config.toml
d_model = 512
head_dim = 128
d_mlp = 1728
vocab_size = 32000
activation = "swiglu"
init = "normal"
warmup_steps = 200
schedule = "wsd"
decay_shape = "square"
Each number is 128 + 24 x the weight over its row's rms, rounded and kept within 0 to 255. Layers, rows and columns count from 0. Numbers have three digits each. The size before them is the row's rms in percent of the matrix's.

# k: layer 8 attention key, 512x512, rms 0.0302, rows 224-255, columns 320-383
# q: layer 8 attention query, 512x512, rms 0.0302, rows 225-255, columns 320-383
# v: layer 8 attention value, 512x512, rms 0.0302, rows 128-196, columns 320-383
# o: layer 8 attention output (transposed), 512x512, rms 0.0377, rows 128-195, columns 320-383
k224 098:112115174167134125111119131126135122118123160152083112085130077157173120124144161137187124104093105099187170160129110134144125159113122159113153126071130164115117099133118126121073106148145152
q225 100:188146130148150136126140096141101123115091118134110145115125085132149118089161130105090122165125110143138139112110154100115105135134148111152111150133090168140133148139086124125095151143150117
k225 098:107103119112148083143162121107174102125137118104141099174082152150117116163087138111148097106114133143119061120072150111129116130165131117138116141089126120123090164111096104135139102091114063
q226 094:080127150116145151111134096157145096151111106126103133124125136118174162110115125087122106111114148160102111124156155126161121090062146103139118151120139116138132139107058150129130122067113133
k226 096:142124129140109112110127132137125136152153162137108139130166149156115129146119145146122096122112075121117131159147133122138087131198106163112118163139166143086111135150154154102110133155142147
q227 097:103097171102120186160097156142120113145120165102158144159130127134148135118169141152118125136123129175131162134092127129046126124108134116122127138133118133111100110129115130110125101107130087
k227 097:137180150135116134096122150137145124133156159138148155102097137121140131142139183140094156150120145130143125102120101133152149118167159127110148137184135112137127108127130145150136093161095125
q228 100:153135119092111132077112152137134149116139092112114145109123093112136129089123140121174139116111120104145103100123157162125159153151149163176105150100142123161147101111103144157189094136134155
k228 097:063115158138059165114129141156154098124127100153096112165158155079110152115145166153153137084113119166118116113111150106104143156137130120137099136137169085100142141149106131160140094105118113
q229 090:160125129110123126144090135120101123168144112120128134106126128121086152149088123089137114109111138113131098129096089142124112112163107117110117128088166108098113110168117078101117122126158146
k229 091:130115124115152156123136143120070117144098106121133139132136125133078104118110153105112100122161127106110154181135128126114113083117094118112120123133129151100083126126102176133154109110118130
q230 092:159092124111072094107097130134129097150132128141164126091125096136121142135107163158114123119133157165153129135102148137116152099094166125134157104096131130147124108142130088125120079134124130
k230 090:108144134114106175109124148125105083162135166100135142150136128103103114100133093129148155114121104113117122089143073094115178164121126124118089118125168105129131140114109115136124155102132118
q231 093:146132116142127168135162103121118084147131126141142151166099122153149091132158139171117100154092143107141133139120073125173125145136150120132150140160112162170150105117170151133145118145119174
k231 096:137107094142089103139074153103150086145113148148136167097165123131155163114106120105150126113109109138111073154115130128144127111117097139163133128146172130128155134090165111105104125132152132
q232 092:127091120104117103136139170158127121118140136134134128094160108143138157147195132129150101116111153109081120117157142118119109114106137091125100114136127159124112138142111142145149117147097133
k232 098:152138120148135142130127150144133106089109144117147091138120158112177125119135102125119127153110166133088117121100124171132134128131115199152091197164118175112126113152105132118153139095169116
q233 100:184157129076127155107141151135128124174100173130163153112144126164099100114093116110136132112099139118126108164140160147108129108120141124138121125133137138141116107126122086113102114093103150
k233 099:160158112091101135162173127116130156131129155146102101118114127122135173119156109122128124117141116120096162090153117162149108165132130113130109176099144107093182082132102147112128150177108115
q234 093:134157070132140128134117112176120147125106156101143080137125078130128152127070158115127107140159111134109096123112080123120126148088123140129067092097118097085090140150165102154092116133131104
k234 093:101121149198116141142132134101140126096152160083132119138132143113108142147121118126113118147138129158146157111174136120130148122156149160126191159152107132124158167103146160122155154100126122
q235 096:163118128114119098138109112147139111103142133107171128133130114122151087125179159120113114094121141100128109124122160108159147139148106120111098130148127104118135155107096097138133142141120120
k235 096:118107170127149141101151162084121118132083150110129146176122098131126102166100132116125088141142160117120130132126138130104099146200129143112129105118143161079101130126144125152141119112183143
q236 100:106117153124111157154131108172151109115133139143138135091144162106175181155068113130163131130164149152133116144103138103142142130119119170137108153126102144166136103147121162080090151115114152
k236 097:125121162069165082176145151147144171101157128163141111158148119084138095122095158107090130152125124130136110083126121099124115178162162100100078108146134169139114117118126154187140110127132134
q237 093:125090189130107145120169146100099120131158128173091114141127149104131090112181130103104185113109125133130127058153126138104127122140128131165098097101155147135109115099142156115112132127164147
k237 093:161119135118135106124127184090109094115108112119154126144135145163172129131130123119151132135105124142114120142120127125159117115117144114136124113099184111180146124158157159114115090130135123
q238 094:138132147154166114176124119130151116173128132156136129121153102143139123097066138125120072109144126098163087119123115136117131141129130133124155139145139106138118130148184096140094145132136125
k238 096:131132207139133067181186148147120150123150119122145113120146155132122117125097127146116110207145114111148156122146114142139152115116132163112148141160150170167160134147115129113132162131114152
q239 093:143069150152134155122110127167134117174090126149124111132122120119146137132156102099130126101163125138108124136138082148149147112154124123127122126164093152098165152105155106148108123084135121
k239 097:148120112125151093128135147107130149133118129130123162147103135188136095154091087075117094093115146123135115095142090141099114128159144115146125129140139121150117156091111149130095142110136153
q240 094:099103131100126121117131143121141071156126094102146186115111111124144117119129136128125120103083075147129171110107094177148144118133136117128148161100149134127157136136137135155121147166096090
k240 098:110134091128108132105130053098104121131112130197118136150107131115059132141152105107140102137160145134098123146180161103125108130156113080170108129120137131130144106081137139147129089153144139
q241 099:154144167142145095131119147126124128100122166103128105122142108103106100120162136100154152116141119124143130138166155116165141126137145147129100102118119140142121105119157111113064116130155203
k241 096:098102124122124072099133081131167097141104124136119117139111164128159125111123145105130102140130120095095118172132146115112122095144132142151142126144116104122140152162170159144165082155104093
q242 101:123144069096117130148148137106170088088171141155154143141172102127133134148146153108084118122097133128107155086144132130127154087148072125132075125121152095095107152152142121106149102151122122
k242 099:092104115118147124099167102089151132075104142094132177131117124142120137128188132114141102143109141126119149145141090088087110160132130150119150097194127108110139113130144179125145122140153142
q243 093:119147120190154132123106118115145128148111107134163119157144111117166157108120114072142063145114084127123105105135116148134201123123133153127138138123158083124086174110112145130136122105123084
k243 090:108100141142129127145148089105086121129189137119106126131112130139130108140137157163104121112111134138136136127159161174148070126105141147083145118164105144130160104167099093126112173127136155
q244 103:113152099176128144141153094085120125108177122167119119157128087106158145135152118131181136118156115173125130121101128116123134110100148117087113110130127115115148143140135128146087130157151107
k244 099:162148133105115123101109081137122106176134140105143156162119116153106102117123157111158141110117083119139136113121140161121109109170137150139111121161118101120163165125110133104151111073113151
q245 094:124146123123118112155107074110123121096133179154135142112143158153094124092141147160083105120078122129125124136111169102142123141155080104153138119117131084089118084130150104092132125139117168
k245 097:127139130118186126142127138128115103118070135110086127144137137105139131130135120099134134134110153094121089116119131090137125130112123153113117111149150137128108117102156105090109152126131112
q246 090:120077112147143104134123110124159098142111177114104118102148155129117111126173134119126107113148130158147145102125124168161097114133143142094099155100084131110147114109127113127092095090138089
k246 094:142170129117127139097111110135098122137193117133122123102167106146117115166140133132119174108080126109155118141114151139142111111170121130096153123164154113182150154121091113142115104106093109
q247 101:108117149122145139102109114154106123108154148121099126140147114164092154136141138124144191135145117112160161102161134103141162115142142120148123131167127111153126142151132139107106111115144147
k247 097:079109172153133095119114109122197135132119087089165151096096107118127143162119079096129150127105168139121132119141169139147143146101137120126105128130122122091115097129104093135125125145142098
q248 100:161100105142105146143141153089095143087121128110129120108145140114165121173160148107097132159072144129155127138148174131090161136154136147170146105125112117090104113142153151127133118131152132
k248 097:109117123123097153170089169126132138091138110121131114160150147138115131117111136109123150121155127110130119129124129152096114149158137109083096145122118091109112157175112102106130133088127090
q249 092:144137158150087112117191174098119118153101144106101100153108127122133103173137140097150136137069122101094089127143125114111119113134142092116156099119148144117163126113108148092156145163111107
k249 094:161127115167141149087130141159142160152170163104148125164167147133106121116189140128108182105178126099138130085054093125086131109148153117119073143117110138154116121141122143117122123097134117
q250 099:122131094150075160150095126111169120140111135152128142138146154128113127128129126117117147145186173154119112107169118119117121131161146132083120117153165093094158153161131126154095173102138152
k250 103:121134111148151101139106157121158130126111154091129133114105133126109133124149143123138135130095128130125131145134085133122141138114121126147118156148092104123164157117117139113169118116143131
q251 097:144106121086093181149136161133102136118111178108151112094076163172124121148109127163170116075148126095121111131146168097138099147117149159132143097156126162119094141129121174103171148134113069
k251 095:167113130133118084133105147168123164127130117131147148105099153098135139112157150128130163168139121091143154127131095138125140156153131061147131156143109147141087133093114112102108109131106087
q252 094:148166109095119150120119149103115102104141124123139153093117126107116183152145152147143100156144122130073080124146133160128154121107131092160121100129123146103125133121101132116103128133148160
k252 096:160133121110111104061108116136129166112142072110118125130111155127119136112141142091141112092120131143118145130091143136124107140182172195128150136107126096128100108084132102138147093164150138
q253 101:118103172096159133138112124165106114103143112126150118133060175122116087130131152125124169095098119137152098116111104109118168103145129158107144171117144143113156133153171111145115074114146111
k253 103:083138126125098122135111168145114110183139086138128168130138139141116150144094140126167143135143169127109145127127121122149114145128136119142168118157152093115090093123143140112149113175108121
q254 095:134113110128111125139122070155138122130139134104156132130123145128142102115139125123122149149157081141183144127136065109100161131090088121134167129131146128139132127120094102083166142115102085
k254 093:103105131156125142123091108107125170150141119152124133146161111132148144127153101160157118180138104098107084129137115146151110141151129154115136119101117152131088128094127142099109125134138175
q255 090:150123170116117100178132088144134106161135119109121101098186159109073144125099135165103149115102118150127128107094134132115146106098140101139157125117136139116152110139133161112137117107167145
k255 094:138159120124094164131131164104117152103151136117132165136127135097134067117151147123124123152166133117097117121160100125119101135135159158158136123135143114171124166122141162113141174182160151
v128 096:121109108102109125162110149118112075149106108135101146126075162171099117098144168167108167106150147144146122145099083095096114161144163141145164124131120157139133158067100141123125123171131132
o128 095:123130114120123101099134181108116084123108130115133143106108146155089111164116158140099099104111166107137134141135135118111162122162130137142131135114127105112102129105124141123122121168114169
v129 090:154157112078125099106180114133111117125107110109144116103126134109168084152108153137157123149153099145129131130090169162147091159110175136123118121113135084166142105136139165131146135111166148
o129 086:157143138111147111141111066135130055117143082128120138102106154085154099129111150142135119144162172097139114161143157138169102167099147119117117138139169136127114104132147138119116120100153129
v130 086:154142105124079120141129160139103110149119117128123094116104075116119116091138104122140115085158071127157126092138170103143123108136132114163116107131102145118110099113137111130114156150131148
o130 086:147122125142131109128114119114094109116153137150120109143120092130146116110130093089191146145158161105125127122166103129178146115165093122116142096159140148143099107155129082142135129124157130
v131 095:080152116152097143094183145112118174122101129138168097126159135123117141140134109139131095110142114108102140120139144116107143124156102130092195090132150170107137135182125156119109169137113098
o131 093:098128081130127161149129158153100125147142103141123076132145130132110170148105109155096080166165148170129128118137154128145143155116104143140149142141136141097123115138131131147097167124102138
v132 097:122131156115137115117119097120117150163082093104111146121113139147099116168156123143167142089127151123107114149134124142110120151161091134091129134120070102119107114145078130134081151156155129
o132 095:104142153102138111112085110152110146157129094159116130116131161159134144139126136160145178079147127096128141148130093133098108105135102129117088127186112114105092104119092152144095130141141119
v133 095:132069151131103138126094087121141087143126168090156139137172162158149135097124185115109135128086112168071133144154141161112130128151066097096129118145105171141107117143128142127142134089108130
o133 093:124131106083117138105090117166114143094099129074122120139178089110130119069112159146125165071120098137073114130091076157117153149165114168150137132124130160162134150176113121114103149140104129
v134 091:113099125167087122144141112139125123130122118136138099154149147131118144125120132132156140149134113125115129134116135103103162151134116098164125146085136126125095116139121108126130151138151141
o134 089:146157106128103091114160150127151139143111124123138139126164157095066147136101153169119117152141119103120110152167091125097150175130116134158165117093153153132104128152127090127153124119116163
v135 095:137148130098083153129116141088146110117135155137067153109121145098130175114147091122168162066122144137116132125124141127161117105130136172164166085129132135126145128173174115126158122158160143
o135 092:125130125068158125112128159114156114098124131160060136166155132099137160151116111107126144085120147120131153135115139138105112136142130115150128103142132119086149164181116102149094125124152105
v136 094:102126077072135115137155139096152116140139139128130076178098099161102104143158145112133116107146115101164157118163149067125138100119102099162109122123107113132129097083150157092127086120119154
o136 093:116121127113155169095159115089124116130124114158176105136086149155130092135173135126123133124128128082133145121169150114128133150109117147103150136105099103179154129154143156091116097162080116
v137 087:145119123125127169111086101113146123116158127138120120140179148127126130158166135105149169135129141145092150150102108101148182121169102158122146112139122128107153116134129109150143137130078110
o137 087:169130178096111185101111150101140096098166162135121100130154114103061147143165119114115105116127100169087148129116111129137143112131142127128121146161160128078121091101108088114136118128065156
v138 095:110110118173109155152125126126143109142103091130129120141163134159111152106118153111114096090144121119117095120126104105155158088087148129161115099081118133127101125137102124133118140116150136
o138 096:089139122113120160152094093120115130099110170150134093119138123139088126125111146144113133121163144154146096126094118125156161129124086126181092110109146152122134109141119174206172132142130191
v139 086:132115111099133127135128126120121137156144103121129126150123092149133109099137132154157110150131144110117124140145160105106173121099151128131093151122125118119152179110140129134131170168109144
o139 084:141090137144157124127109113124129150155126125071129122131108144134111120118156107159137169123132151115114130150124156128123132125119141096105108120131104133109148111129098162144154175114136125
v140 090:165142152105114115104126145136139100132142123168115110143101130163105115158140110129138113094140153128165143162157147147122138074122130110144111111122118095149075091102145089107083163167139136
o140 090:152114129141101119116134164085142087115174152163111127104099089166131151105121089120157152104092125114159156142147103136120124119122145145168128135143102104129126134080113085119088133125131108
v141 089:145141128128124102161101142149115112102116122128098127133093080148099155166118135129145167114104127148124160130087154092119162113110121083113128110137113152104136163130151095153130092117159158
o141 089:110105142147094110119131103100145108054132113168100137145127115116111153179134148116135115159098134141179150144115151143127109153106166128131110086133108155167176159101131120133095075122093147
v142 094:125108154111133125111081146194137120104148134136140137160132113142137131127123162103140135135133139163130149132134146091116129102170130162113079132139102134187126078108118080095172153093104157
o142 093:129116116093097112167124167106145114128156165172111143120161072139141178119144151150125142133123153154115153155114132130139101121167103138153086143140081122189125062092171136147116160114101118
v143 092:153142146122151087170107148143132118150106151144145148149158128117117117118163088144133161099106135139151149199138137132151091104146117167104149147129120129125127081126146117112172122166104126
o143 091:103174128099135125162113135161160139173086083149157148102112138134128106124164136174129111136103147142141131142133137116174118124178167128122125130096090140154134093150102101114066117145145107
v144 094:113143080142115162109113140123106122175114102162137114138111130152085115142109152124101123115180092164154114125095138106083113149125086106147135133105142098110113149091103146147143135100121108
o144 093:082125124126125189104132128133112135095090083152138124139115154142068125127102110129150186167122104149161101096135096131105140103114174078125126126158108119129147135124116118129142145105133146
v145 088:145157097144135145138120150136145156159087149125124139177145142134141128136109148097138130130145129140140109149174129140094107098115089113123144164109152103105125111134133136121130179094123143
o145 090:152111132137147135167159131119112155120078145137128133121098134149151129123093096151163150137143157118117118142165117186118148140172108108134146104103107126129125133127120121137114121147142174
v146 090:104126126121140120149195137152148128108133092076106082147136109117160132159113158101119103134105142101111138127111137149100123124127134137168143151112137139126142172143126136139110144133072152
o146 089:161108124130137114143157160123138164131188098084130127132131172103155135109107142067145121141150134158116113110122143172120186138067155105150141156124102113134115132135105135156123142135096076
v147 094:131106149097116117136111130114126100154095113095164098111164139117146138153138133104134090116122112065116087114193152131121110109174143111124152112134064148125124116167158154142112139101158186
o147 090:157067114146097154142147088094094131173137134121151112126142156128182145140150120143120095132117119117139109116155134165108161166188134092151140106149081110101156116101104134141126159129126144
v148 088:108138112142153128132157138129119099097103154107128101129105117144134131113176139140135119213155144098148095165163134133087101106166144177127090141139124109173082114132130115117137109098136136
o148 085:129155132129149168115174123137097084125151121072132101097107089154132125118116155174138141145115164152145121137156141121083129137139128151144146077122135110136131136156123128109108148117162115
v149 093:135155099145120128159140099107131138123096094155136113155150145132162115098196097114104108091074155145096171142149120140120094153150103131147111125116113139135124158135136135145073087157097155
o149 091:165158119139146142133117112127116123151132126116123158100094126173171125089118124110152116072127144111130134145129165119122136132149114140139146149133100134182121160135127112140105141134088141
v150 093:095124107144112139144160178129088128139141159148103117129130139132102099135122109131150118106110096129152131143081120169109115153141095117136143148121155164121131150154097106153140138062158152
o150 092:134127088137114115125109165127129126161099140142090123171107180157083088125114132142168140122110125170151135131114182135115144124127139144165135093106127156141115130158122103123125118083093151
v151 099:170128155116147170135123115109122170116077116094132128114158111136135131105170076125123103133101112113128153135132131087133154152194102132135096122171087134117103133087146151110120163104105115
o151 097:140135100125144152104136134096108152090105119103146093094134113105157124142130067189167125108094113136114124105106133095116140142130099132096116145162125129115148090111132144103126155085155103
v152 089:145153111126162114126137116125107168126139111120092127142113123178123128138185142171114111161134098068121104133106144138129127151153130174075081082129160126118089117157139091122130127123140134
o152 086:110103042080152103103115080161094150166144182130142121153161101172151126136127112157114112121124109119142163137101117133112110133135094144124109135131097096069081102162134149134095117089117114
v153 093:114102137121153114153132121113124113124124127119127106083146100120150126127109128103142137156084141145175146107158134136186112182172143127092105145094139137155103096144103135147142100144124141
o153 092:137137145107129126147102147095110157171137153109163142149115127142144154146108137123151114125068092152163127106140125104163159164149115130119160120102139086154073126140116133141132115119115133
v154 090:169161154112091108096130124120136100174130128155152071113149121139114076156133137159115128133102113109094130138128124188123173147159153127174133106136135083145109120114151153122076104146103165
o154 087:176149137123136082097142102118195127083102149112155120105136151153115109128110141137120091110159161113120066147104132129114149136179153133136099121144133129085136117139128155122091135107091107
v155 091:147114144148118095115145126122086102111108153078098107129161099138075145124154115141123129103146105151093132120132114131134109135136149087130140103166105091108138106135089124126120147111103100
o155 091:139165152174071098126143150106114140130127108128134136103152105097076127084108113107152155145149106119112112112096134128125139128143128114146131112137153062134152114112135098102151131112116107
v156 097:134118132135126181129151122162121130101109131125121175160115142149104129109139107111144091109193114107081100152110116133135128142112157136136105175122140116128136087118130202135132190121134146
o156 096:138111106076126188132151141124111155138122117123074122160116139168101125138156135167105169126139117142097139141126069123125123106080142094133145131105126115145128105113100145131123139118123147
v157 085:111091133126150147091170133137128125151092138108132150134139106176128135143127154125113106138140102178121120107113114135155131112107112079110129103151151112143122128103108129172134144122159119
o157 082:146188136116130144101106130125156112083077119103106138105162092139135122156124098131134109146139116176153117096128109109131152109135137147134147138090164149134087128116113111154149181137122149
v158 089:141127122136126132107139148161090120104139112123116086086131175126149096125134144141119130093119127139144131143108153121072117151097100151147157091114146098159152153131113119104121133124134112
o158 086:128070145137115144118127142130090099144120139115087145125095099137096126151096121119158113123150136130140094149053128157113118135164130144131147118114098141127087129126141101154116139134149094
v159 086:157120153164144063143125140136141142119120131097144125132100165109100117150151112136117116152137156161153178114063129136159124131119093122087110150126156122136133076124170133142115111116150074
o159 085:173117172145136112120121149154120126109148112109129106119110134114110129141188100115150089155132084147097129114076118130141108136102077133083121160131064142155115098090182148137107123113136101
v160 093:136122108165095151132074095124130132101132120165142158154127153127114146119104156145172170143151117112142143120110117095144128116154125140092124098142116175107129115152137088130158102152172131
o160 091:117147148148087110117112104154110156103127134130168138122165144115087146108162188109136149111143095110115156100127121097143127128159099142120107127113115170110101121169143102158152108139134134
v161 090:151112140127116117101111104159143082097147130123119146120139105102116093111097116144143132127122149142143101177184179114129123131113128113149105161117117124150153079129156113154104137125129154
o161 087:113134146089144125130160078138111089116146122118086139118108064118106122110133118149162150133102116121127093130170121123117069130162133079102112114142143129101163136106168099191148150142125164
v162 093:145106107114135153165135135081115129094120130118125124117145120147153103149110152107118118071152111169163142105117160123148164164124168099146124142131142141126095159146089154122159108118142110
o162 093:140140152125092137147127096122121156099129114125149101132146122125164097139117138099094120099085112119127131119161137169118158122077143129099178125114158124111106118150133095123162130128154091
v163 091:139135207109108063132130135121126104095130133087115137133147115138156139139131098075148121167123145138148119144105129121085108132126128098166129144136124120108135138143104152166120166114129105
o163 090:139176156134054120126176131127126105166143118129132099070126154132145130137099131144112120154122140119112140145112126136141170125119162123145183148055145094212134111112143141178163144158127126
v164 092:134125121125112080117153124109127104105115113143108125098141123133122126107081118162133172147060099131126107145110156126121063118140114106111116135116133117098184150162098163122107149144097106
o164 091:128152117108118115172116144092137154115134098120113163104092125120102103075145099182112125128097166123134104105154141134133106131189115111123088143089124112140132132115115164080157060144115154
v165 089:134098082145129141154147097114114097128177169103082112156110098115120088166120138103154112131150140115134096132120109120149109109117164136111115156123130124178146121107113115134096129145187103
o165 085:129113146127114109140139134115141087101158152113127128146144106117105133153155123097181163118134097095148138157120126118156114097146130124168143130095142146146117138137161130115138144203123113
v166 098:133096121112119119078110130123134148119124098111129120136131110120133159127071168148147106108113080103158116092134120103137126147143129142114136116167120118129068108115092124150154137077125126
o166 098:137161126164109102108085128139172173080152149148145141136162075144120156145118112151139129134124148114147079105119113139132166126152142106069099165112135128175077083136161121145126173105149144
v167 093:095150119117145129123104127115144174127125111119142117125130129148105095100096105127139106146123143143137142134094141126127151150130118145118107115156180175197130134126123130094130177116075074
o167 092:161166121106186156101096177116139115104139126095161131107102105135155138130113128128175167115126171152142178106116157093095165141089094128083142158133184147140124153166140123127109151099090121
v168 090:137099139148180117137127116146118166080143129082146108066098158139081148124170147161131082073144094102142153159102106161101163089142093143143097116088132117123146133160127135142126092152144117
o168 090:120087139113120124128124099167125152107126116115128171074118199141130128129105121094122116088140116088156132136111150120093150091108133139151091135125103126115159106108162121118107146090126128
v169 092:128123114165123146142118178130132127118117142101117099123129079162106164107084154107101122149160126142129173118109129126144128148060092132132120141132119141160172136138164116109161130104166117
o169 089:121151134115147132132114132161119110124111124124122114080116164121065132149119153126139161121163149156156157110142134141165119120109134139142100117101154139123159125143181140132159156156137126
v170 089:130116156152107170155129122105119121119126150116172155114100147146153139091162122177099180157144173114119158150119126147107114099153142116143152128144116168156151155156111149111088133124176088
o170 087:110172139128096169129139121139100093115142163164122104144159111145120128137119156183084132127145146118139176159120125101152131094130121149106147120125096112119111114122088146042175138104111122
v171 094:130163130093099165125131150110113130164140148164101123145164105113143117172134183110124164096144108097044176114127109129100192086109134159146092114125092115107154081108157153152179116121152114
o171 094:120157144126081169108109116107178176130126111143114135142175072122125108097135170145141129124155121079063152155130134169091127117122139155134107146143099113094163090138168099123133123119150092
v172 087:102136158116143142154111115129148123156165138107131122084120142139132129160120157106149130115131142130137143125145114127107106183121119150117108122118134123156152135153175129125154125100127136
o172 089:080136131079169109134088101164149132117120112154151134129127112132140138170136132089151158130159068182161111127130170103097099160117159152114127115125162098150133107132136155145145143085134167
v173 091:100119118092122140135084155154120080112136096094135177157130133179135091132151139129133178140102149135147110121110107131163180109124142128111152076093151110123170099123124117146106087168140100
o173 092:105137164094154138097123163140154088138111106130146157161145118115115088127111141083103137108104151134139104110089110133168157130147115101148096128117146082130157126087135100144089123119130125
v174 087:172158132134097125097146125104076125156114146147127147088125119172113133136145138133138153129098116150145139119106162154110134122142140170175134133164117147116124144151186092113082144109121178
o174 085:109122118131153115113125114123141086123142172080079121090122113141130113108159102100134139174157117152108122107115132091099129117163084137120122134143107141101130144109153156109106133129151077
v175 091:173128176134135111090125162121162132146129139131103127128152180103122152113122162156164144140129107074119097121136130145110138150059161110094144150108150119165095118148117122129127146097169148
o175 090:125116147134115138146121115108195159117134140133118140118113130113161149100127120181113106115103121110106117140131131132129112191106134117121114131132160092119121142144127153125156101126186141
v176 088:102109077117122120145110132114163135164123125114090122165105160145144145099062136108137165125111121131142108114134119103114115130117123104130113124129111095126107150079143120135135165136159087
o176 087:110102104114168141126094122132128136108122128121075128113090140157169116126164137074141158142137106126143131124094140134109104111111084127097098128119074138141131158150108141152104172164160113
v177 091:156141114100118107158151139097114097179125166128109115105143160138125156149150116153102168150105132123131128100100133150098112096133124135146127104156156085150118148130122129146130094118147148
o177 086:132136108115159122110153109133135140143076140160125171141106165119132135166153186160152137150097154131143136101121104160113138127129146153158138077148159111165135148149132126107079089135110144
v178 085:153109104180103134143125109124115140117105161091145170098123141129111127099166124107156131088123128107144176129123101143132136136112111163125157159119168130087136130139140091202141142131133160
o178 082:129137116115139157106131149119109144106116160134145196153165142131104160081145120086128100095084109117178131111123137125100127114126091127117122154075141138136067116081121082159102131123164110
v179 094:068080131155116117121135160130136148173099140111134176147135163149146131125126085133146091148156105142132138121162106115140179139133134119132106145102111102133105157126117130166135133107175151
o179 092:100157116146101104112145127091158158134140116113132115103133126135135124122150132166101129117154090137135122143121103103110105155102107150119131124136127140130152141122160162143149118144108139
v180 095:110122086117165148154109123093134155151116121092114084129126118135149069126169142130125122094124126129132099171097119107137098127098160155119105123116120162130104089151160123145115125108120145
o180 096:156129099104126150132111134102128151140150114093083128135102135150133101089143116106162154144129137145121099111150146066165123128108176154129128171083111175126113104094132123128118133115157145
v181 091:136127134078105159141108102180092152102092156111138157111149078153137142108130127139138118177132083134142122124123107118169121117153093182161139101134157156114110101117140154165156135121123152
o181 087:153105102068125162129115127138105160110130170145094119133167107142140131159115104138130101192127058171140097107140144116162123136111108156102124124133115157126135138124127112169139141144122096
v182 090:135144105123134132106113145124124181117090114133170126161143154092120085150098132166134084108104107144143159155123116135153116162125106146117145169137151120099192148118144145129099145111103157
o182 089:165088185147127132162137164146115135159118094133164087129125141073155061118095116158121118100088096115134121127135131124180151113114166146071143106171148118097099105107113150152103102164132097
v183 090:059155132144127110161133126101112143133173139149164138132106167117161155101119164105103159134099121086125152115154146143140145122082098140172128144159105164092143131111118109139117099130112128
o183 089:088149137153103127155121145101145152193168156098139086137121113170152169132112139085152157086131119068128153124140135117185168131125105179120144126130124107148109137103140139144125151122151132
v184 096:120143097093141158154161102135134143103100129157148109147137087097108121106172145149128146140146128134168150119068129110101146114160136163132153108138140112126118121166129162126116124125080113
o184 095:093156169119112160128152120145095106127120133157157172130133137126098144118147107112144124147138128127135170147143121091149139088129148141123162185161126133113125099129127100080121108114096106
v185 089:111125120134110136154151138125113121105096133108098080113160135103098127129123065092142091132110095104170090126151121106119093138156106086127155152108092108168134134108136112132161099114139165
o185 085:109091161139112114144144131133071133123127146093132149118119159118152143076099130125150094158128104123138123130166133122133112142156100132170164124156126160130120118107103121153136114091123169
v186 088:134133153119133131119121115153126132086106080074168131075093149115125136084151140154135139092118170100192165134110103094097143106134126138115117108106160069175149125176090129078124117174166152
o186 087:154140152142121123100141165150140105106136106123145145081106149140120104130093090116110122093114137066106145148130118124114093130143113115103155125126183109152116112140119116127102130136125117
v187 090:127100153144164163119126131140107154126092138176115076095112117120082127083104173148121087153129137163137156146159161110129120143142128146117139170151122128133160138145153128098156142081133152
o187 090:155132141105097137139116129114107160141113122164111139065083091131118096125136136136117157172120178149097124095150156099123173113140101126078121153130129108134113098181181136112146158136115146
v188 095:115129137108135121126102069116140130083117157099111156156089139150158138146144138094072131124060165120117127150106157096099148126134141169095118109147152137136107111147116139101126147112152071
o188 091:094144103095091195116101104116135108125140137141114138162096091127138162115104165150110149138145169122134153123115135112106127121050187137098181189143156102167126093106146112102126133127168082
v189 097:154117190179140135121151166143110154135155116160136177112092159134114148176128157173145137098116097108125120155110103134190098118118127123127114148155094118089111161139146104126129127148136111
o189 094:147140175170111075117150101130115165152177136140175124085126126128127129162152162165133117131098135162155133102121108121160097149104136125153108094153112135095084100151120148122131112110129137
v190 101:146095138130131106114140137132150114074094076118138135189119118106174137152137135120155120161088146098142168108120150131139148137119142135150165085107119140101137098170121118168102149144138120
o190 099:138167114120102075145139165138149087125136110106110103116142131108167150105123150111141107160110138116158114120089150119138134182138141172150139156112108139135120065112120149142116138123107055
v191 093:153061106147170123164120099142127119101177140109074122117105148125101085109122167127145139113114139122108179106100121116121144141105143122138117159128117192137115136148111109147108113123134112
o191 091:143104127165109136187099123138118128125152120154103146153159114147138116127107120120138109135114110111071134122097151148121118127166083118156114165138142182143088119124106126149143170151112145
v192 089:166109113137144103106124105163130102126130106158122156131113130176120121131167099118110077120141149137113123153122164142126132118115118109064134125130134141111130117134115129175164136105125147
o192 088:151108119119104146130092144160095132089123129118098132152134166189144127127142113154169107103146151082124099143096144158126145063134137117122095110134127061112148170156108132134129120085106137
v193 100:093150137152154171128100155115122096182120111126136141158134108116135132132105093112143076186136165127119138160099125107115119129146160113087149136125113142141108114115132195133114148117185101
o193 099:154133134122135137119123172145103126127116149090163124104122116140131090108101053094123129134098145136148138118097154105126119106149097121110165109161096118092132152143116175142158160124114122
v194 095:112136168096151140156157120132121119151125113127127152107132119160167090102130138146160139119105145133105143129120145177108168103108121166182101094090150129124143144114139122125108127172116127
o194 092:127104106079149134125128136150112115148115147112126109141128140145112074064126152083109155105160140138133141177119145151127172105132116166166092134086140141129136179125098109126112157130123149
v195 088:153143111123101156144136115107118168148118107181115123115154119123127087066114167138141115130154118121113157135121139176127155193118148134183150132112137128123129122096091127118112147122131122
o195 085:118133125125132134134157122146119148107116139161105150165144127100141109101157116118146155135131140146118155116167152153126172143120159133129123124134102148130105150128114108120122133148131126
v196 091:135108092116137119092168130121133101158121159107129121103139122112130135133133112146131160148108138166161125133158138138132133147144119146077137127180133127086170123164073111155117139088074124